{
  "num_hidden_layers": 13,
  "hidden_size": 384,
  "num_attention_heads": 6,
  "num_key_value_heads": 2,
  "head_dim": 64,
  "intermediate_size": 1280,
  "vocab_size": 8192,
  "hidden_act": "swiglu",
  "norm": "rmsnorm",
  "norm_place": "pre",
  "norm_eps": 1e-06,
  "positions": "rope",
  "rope_theta": 10000.0,
  "rope_fraction": 1.0,
  "qk_norm": false,
  "attn_scale": 0.125,
  "bias": "none",
  "tie_word_embeddings": false,
  "parallel_block": false,
  "init": "uniform",
  "init_std_qkv": 0.0385,
  "init_std_o": 0.0,
  "init_std_up": 0.0385,
  "init_std_down": 0.0,
  "optimizer": "soap_variant",
  "learning_rate": 0.00352,
  "lr_mult_qkv": 0.7,
  "lr_mult_o": 1.3,
  "beta1": 0.95,
  "beta2": 0.98,
  "lr_head": 0.00613,
  "max_grad_norm": 2.0,
  "warmup_steps": 200,
  "schedule": "cos",
  "final_lr_fraction": 0.03,
  "batch_tokens": 131072,
  "max_seq_len": 2048,
  "doc_mask": false,
  "train_tokens": 476700000,
  "max_steps": 3637,
  "dataset": "wikipedia_en"
}
Each number is 500 + 40 x the weight over its row's rms, rounded and kept within 0 to 999. Layers, rows and columns count from 0. Numbers have three digits each. The size before them is the row's rms in percent of the matrix's.

# down: layer 5 MLP down (transposed), 1280x384, rms 0.0668, rows 694-749, columns 0-31
# gate: layer 5 MLP gate, 1280x384, rms 0.0764, rows 695-750, columns 0-31
# up: layer 5 MLP up, 1280x384, rms 0.0777, rows 695-750, columns 0-31
down694 101:511518452487557544557515491515473516487500521485525500541493518456530524546450488482561541442505
gate695 111:507535534490478488470510523501482494526579449493507507521526480511511580537472541481464490516488
up695 097:528490517476479507552537604520520500496478490533407499535455493430438557516514476443508547406443
down695 104:473552517476552442492612479469568540532480524529466543492565518547501504537508441566506499593454
gate696 125:494461516529557539501502497486440456446511530505516488467561576558559481511525454476466476409539
up696 114:488533556478585565545526481515457454465546509515526494502570496480501532483510447431452461484498
down696 106:457484493490520491482521473520508467505549540496487484526538505507532483479519535523476531502519
gate697 107:548535519527494501453547537472533484542434446512516500525500535595540505459445443594467496437484
up697 099:465470477481493563462501508498428531497538517504444549570533440390494437457541485478569506515434
down697 098:481415449475475534543505504506501536505502545503468522496488510451530435601418535528483419494551
gate698 103:523603527544458511470493507557467424461524443557444486541389467470515553514490526446534523537456
up698 101:421453547524487458542448572511498517474539458594486479482489507497432496522473511493435471579458
down698 105:525474465487396494521500504480425525492493467530438541533603546443540449607552548496405461448530
gate699 108:501514497517490526454546507444534549502429576506513483460528444496442527492544519468557533513508
up699 110:525518499468507537466486498526533472503526501520442534495449517532486529466479472459497552533401
down699 111:467522508580523511482511520536480510523562522535482495499487470447606538454524549497452506486521
gate700 095:478491455483499527483504456460508453510449469463442583531438481502519562427515482441483492446456
up700 100:506503549500502421511538476502482538504477506513456510458519515497574518545468538613465535449468
down700 104:493532519409537541492488441514516508456441511479487504524437524468603487490486460531512506523479
gate701 100:572503536526531499500572531534516427516510535466455459523569472450525559468485479534485507512503
up701 099:479517506484567549441486546415517517511514524587505495481542506436507492503562497439519497495523
down701 098:562480477468462509433529466565567509513548476563515533552449463478483427393507516555557438488547
gate702 100:453496484526522481484491461500510556541514514519476522495477492514494464436473511511505454531498
up702 097:511421444483539487474491558507512422509553495466522529551500475501519521441442504492439519507513
down702 104:475497472522433460502496439499499456505471522591485500464513499425498498511576521516439490550513
gate703 100:512523436525470539442619466497479487485541533474520471477458466587470492480560509547504541479487
up703 110:539529560517501564503469519440443428569469435495419525529528540533526569512533543553505459509542
down703 095:616406491459510487502469497467541466468526491501470511456496526416469514428397541458468491501429
gate704 097:527458558510541517560492435500535480563501507518458464457573481505418553547462459538509512484466
up704 091:535429538572463498479463442469575457537491526561567500474541439618460485525555504512504442424410
down704 095:515469470475472511538474487501505481487474548548475473484555516495490505515504498508548523506494
gate705 100:496512510494470543507538523515446533505536412510502546502515476539509530517480510544498525551499
up705 098:535486530547459514494506483538513554552563504512497551471487537515482471479425529514555444507493
down705 095:493461472472479458474527455568521483472451492430514518540533439485559471562485437515515503495488
gate706 103:541410447476538520557435475513498479539524505497562442487595594498518500450534502514493559502552
up706 097:477489439475468523497516485568444555403485528510489480479543492564562460510553497456536492472487
down706 097:520491546488551511504491521556459557558469502532533482521489482556460528485462508538601553520555
gate707 097:527510519458581544497479518563541452572475525550504508470461434549497516474506491504555512617521
up707 100:499459526539555508472455504564558489580520535555449480492416472562478540445476491472479600549422
down707 105:527527461516524520520554535524559521552570569485518508517472523426469526475464551458537489466520
gate708 095:478507493516510549513538503457491535438515483471496487577493527516447488500497563469509493515566
up708 096:490433581460475542485453533503516434488542583528505566482404476449572555458567527493527529551440
down708 098:448524441530462563478544449507495516513515442461460414511438551503466502464381472501458503566547
gate709 101:509556477502474498543520542490497477535587516440481460511445510513503529459546487525552428592474
up709 101:453475485498496491452515495466471556460454441532599439491508517527435535469438494590454513494457
down709 105:477494497529503507515463597503491523542551497461555480423450495513448486492383513580478502501520
gate710 100:529538467472505505531468452544486486518524468529511476438528518478492500508464536550460485461542
up710 103:458502469467555519527505554500550475496490505585440496524456392448538588541534495480483463464509
down710 104:552504456514387506464514483453514520571477517522426508446463449528557555526519563439427503526549
gate711 103:565491500572529520440510499495545524494455519523499430542497454456453507577466490436512526520472
up711 098:509543477528551475486507462501496535496515465505465514485398485470570496546490488509477555491504
down711 095:553499447499478431472498488509446528475538511499490537496503539430580528502604416499498540428487
gate712 107:553504473435482521436493428413562467511481448491548504453550451490482518513502482495415501479566
up712 102:521494577457519526594576506427436604496487485431527505488506472555547524449507509449539491506569
down712 103:422448456482527585485520475423457527503502529481481465458551515525517519521486499497489496622454
gate713 094:497467483546602497520491470477568502494527537569466561458528486471481496519520501477451438513480
up713 088:440523517470561497514459541558512543511540438486499503518453498424483560560486512506459567493493
down713 098:510569488465525520479416546493476632500451488464521486413441462428480522490592510505483501543442
gate714 094:466510528523482507464472559504525499464535523499499486539496515532583507470581462441541549500574
up714 098:477434484519504455473512540525450468518538467529495506539549518541477521459466504428495489460571
down714 102:499463525477520581409468532476525495499447501482559569536502483499486493503571478509514483513516
gate715 102:527455647470565490528481491542500542490508510495510597436488442547473450504584468509462492454461
up715 098:466518529570529453491454485494559535466447509455493500485435487499478471477548461499457478461476
down715 097:418511465490533528500428529459525486470566434511454428408458471472546536454512494442478536494453
gate716 101:534486488461442531524514428492570509515487480541499510489432481524516491450492546455572447486491
up716 102:456521491461570478484497515520509532426554543442478457528468544505538512514506440500539496481546
down716 102:487485531499489506545535515478488545476482419562472565457487495554458489478486406522557582531536
gate717 108:487451495516486538516586509508536561489432528512524482477486543477532501437511413493484427473504
up717 110:462476523565577510535426560530495448472515457527456481504489501492497516520492568484426529546509
down717 102:513547516489537484528493495515470476513481498505513527487533511441587517470439466531493547491517
gate718 097:565487432457549535467497432488485484523515464466540361510475487482541527526485536511501541512446
up718 094:500515537544480464454545553567495480418492488478552521578527474539469493422517507438444462461487
down718 103:560490591458442503474560526467511455407581492561474481481534535497505564565495570479465511531488
gate719 103:434513453517481557440488521499455572453507470472482470529503518590520435534509577469498451425522
up719 106:485557514607553464484507493439503468459494527525474433531437523433499531449526482443515495574433
down719 099:501510491549551467507555539501517574475525489472518495473469523530423458504523564539518439477451
gate720 102:548501544510517497485518523571529520498500420536491514472542491445485542515461523494487481522519
up720 103:457492500523526464534449482464497470515514540498586470592490519524412458482533470563544573515425
down720 103:470504490497524504475535486491548442465527485506540498475529470531475466490493447492462479467541
gate721 104:468491533493528524490545507491539499435491507535582480491535458490500491462580504463528479521489
up721 100:527470470496525529443522537508474566489465587561542490444514434441471474459503533494628463561496
down721 101:557463515455559520456448432486498530537524528516497527532457441565520505471565517554571544456491
gate722 095:530495554496427589473488560494459467524489477503426504448473517518464459457490506454515559481443
up722 096:513507506576536500521564582430499485417517483567513502414506465424503569556486456556444482477508
down722 098:531449492478466544514455539517478509522570450591494487488426488472502554505577495509514566432504
gate723 099:475536411472518489463528495580541441491479495565495593500504531450471513452487490494478533465481
up723 103:483519491503555561448495515451489495499530459540475546421450441492489476467449473529526474558524
down723 105:499494516472495443520436495513520410501481492509412523492476519533497528538480533561510429500508
gate724 108:436561471515534604409457443551474508432496510461507492411524514561487414529488470579580493511505
up724 108:498443500477470490570525519509495528512570480477534470516459563481567513453539441446436441578417
down724 109:475495581475480437498532529540547485487519423470514474574483454496520486452493477588507445490492
gate725 095:503455508518530520460401410430494538567550496413479488622401476461524530464500469541478480580486
up725 092:486430408421501482515502487491500497492548491501490479546520538545399533503543510457449429480525
down725 099:436536549517505490472546551538431444469470532573454499511547544587490527487515518544479471501460
gate726 098:455451515500537589488486506469489541495446460453544482464494547487528460553469511550562489488495
up726 096:455518543517487474474450506431550438479490479492466505493513495479422497535494499466510532534459
down726 100:528472494520542491477582508393566488518497448424474513495470472487532504524455554512545495539488
gate727 102:516501510479516466566427479496427517474534474460563480470478504477460544563466502471526502510496
up727 103:501492512540513458447518462512517510533520498499493504550526508525478477483546472447477525432525
down727 097:540524455555554527471399472446562471455529454543494512520486495484548496459529410477489549456504
gate728 096:519482550478436498427410534475528563506493551541468526505550494472488445450470501482502506549534
up728 099:457481485516524546523517500477468546455547504553553551568482554521449524495502521450524547553534
down728 105:502557519519489469526549498490544527515467481503511559488497548468564494495442488454462463483397
gate729 099:508523483480521484514487522429459486507498478483529511529463483470560502496454505535477413515462
up729 102:508571497515467422499471456544509477482506493547600530496446492518525530498565531539484449476428
down729 097:532501498541505550485458528506460517507480475541465495563459480480441526458514458513469510498464
gate730 098:496460433497505524468458423510474512492574500473487459516510524472456457559493491450523572454506
up730 104:531445480531523478459412507492550527468462503519496547499479478458449437499482515529576533439511
down730 102:606525512538542486549534484559639512515456520490437524561435381539507508596519447541511422420455
gate731 100:510470527497434471509439484482520513449423518527466522503473534519493573577531471490542524428530
up731 095:528509436561573483492490568448409512492450487492529487546463491531486542504470434550555473514526
down731 095:503525462479585523470519564468483513555500536502499554518488543525508539464436578467518486611499
gate732 103:498477464473529545471505497503471466444489494468563539460527536473517557475549438389465498422432
up732 103:484569512438558493542536515432467508504469474543513506648553472445434529545437504503456468513530
down732 100:514495459527534480525428515489586468462475535533424502479441474483437515516522574538549493477477
gate733 094:473522464492529517597472514462551462449490486485490514479502496469502458514591492445510492502439
up733 100:490533458495448492539455464483510498453498525493531502535481453569474449492438513469464481497440
down733 106:466496514532473453513570506506462469498502536478515487566520565561522439510490489480514471465456
gate734 091:454507501517509550524496470494463499463506462474534442521511418502590496538481531485509547547474
up734 100:555492475441474511460465495497484394473507567482554493489549500512489481481503449492461473608549
down734 100:467503487477489515515514511578545522461536459486502414477553452473486441433500554536552488454462
gate735 096:402567449565517505471543461492537451468561470448501487440473484520477452438501478452508492475510
up735 101:551519607442549487489555488485449544539500484493629528533546493467493502393433474463473477532435
down735 100:454559544504521459489469601445480453522475463448473517439489499491529506403478481540475513495469
gate736 095:547530501503565495541510498434516443560533537540549533532460499541463392552513538438537515485472
up736 100:511499460552471436504505512494521458480523485496455469591456559570472446478495431529573581534528
down736 100:560456582574499581429490526487566480516551501448481513502494546460468520479491448462510544554482
gate737 095:495476446584500467452417516502448488478528505485527500515491486519479511582509471534504560517460
up737 101:525474577430561494540527493514530450525515460478518453488518436474546479495508533524541522538526
down737 099:553517511481546485414448550507452384492489464455538535471530488510528416477515435456520524497485
gate738 089:550530577495516509468515485568488508515490548468561534427503523489508548494569475449392508462500
up738 097:523490495501501545505490481474432444495503517518578576568476463430485532479522406448465542500516
down738 098:437539496510496545462495448486490524562487471534555536563464510444575540496480494467567453523543
gate739 100:453523521550538494496437472557499453444510513473490587525435465517521456598457466517518501522464
up739 105:548486500569469544515450555417476473463556587496503541526491499549524500507493476493522491469489
down739 095:477525515521482445521477470440563468489530492459506498472566532461547400508542460489543542506486
gate740 093:446431487385574480451497489492441456487536495518468472508537525531443498435455423493476495494521
up740 091:406425498520580462491519479493537529572521490497402544494489523565485514473428526545471589500482
down740 098:511439542461516522484503522488580496491577520532495456462558528489474458491486558545478519450572
gate741 097:486551524567490557506495519534568544553522551485502556475541511533432466424517551464483492395461
up741 099:470539477497416546522484539447386518490471515474507504514494520524449482543544481475491465493546
down741 104:512482509437480574528497520569551452472451477540555466516497506475456422481464497582483517487540
gate742 096:495540505470541558511516492448443531465510497466526467453559488544465523520463492514514505444551
up742 100:436505482518541528577538535548500519509535548516468487523520533522513551455580545504528436510419
down742 102:551461489507489493506501513452565527479492484527468440544464477475490549519515519445523516436434
gate743 109:445481535486477484489494548492522533465529527460502530474548425484507471557524511516490489555483
up743 105:492521498494510511477457516486453450495495513511515500441486451461528497474507472499511505559506
down743 099:464505484506526460478543516521550459515493562474527513509485460529525448429547530466501551446513
gate744 098:491550505503479578463484525540463515453537520553513545450450503458518452560431510548494474520539
up744 100:500452522497500520476439434412487449483543517495485516492494535495478527468452499559517504551515
down744 097:561486553419509519501522461523502511476458504469514506475515464574474547524509489477525601478519
gate745 097:516507485550537558525449590548520491504463512603511541476539526555492494534539493512530527489518
up745 102:501513438446491509529483519497495432488477500591487483502474519495510534488487539441530495488582
down745 102:543494556542417454471485508552457471483519554565559583558519530487532500494493563526483492501499
gate746 101:526554510501569515549539457572498546548497437461474480469425519524535528473499439502574491420454
up746 086:565494430516517517533546493513561569607490517498485493518461563546488504540461509514502504490457
down746 095:560539495499387426457460506468387475489483492485484515525478472519493537471457490511510478469456
gate747 103:476533554506577495555485541543525518424469505479518508521471442487501602494383434507476552501534
up747 098:503503504508477483537505494468464455468439464495536460484579473530531486527404495583497552498493
down747 098:481525468470482490434568532476475494556546475480493414527462463533478435461441536461496507515498
gate748 091:527536493509516458522485524482502464525486485521458546468477466527496547513535465508518565483541
up748 094:454525455504480447490600546485479554510480451487439535521495494541453497487543487549510503476542
down748 096:476463545466424489491471521531570564514441558499548513540514523558441488559491531452523494517494
gate749 110:457512483433454493484526511498500536562504504439429434484462468472503440503532473468442505555493
up749 113:534560451511500450411476497491564515472509487519586528500543497536476533595499466531575496524524
down749 104:436459462494557497528496482506534475521452524519469510442470510541519497483555524481472507460482
gate750 094:511573497428488498443463464546533499533468486419490509509507554545464537485502561497567535493546
up750 099:541493457499552494563497518492555490488506569525477525512464521489507530506530484467488491481537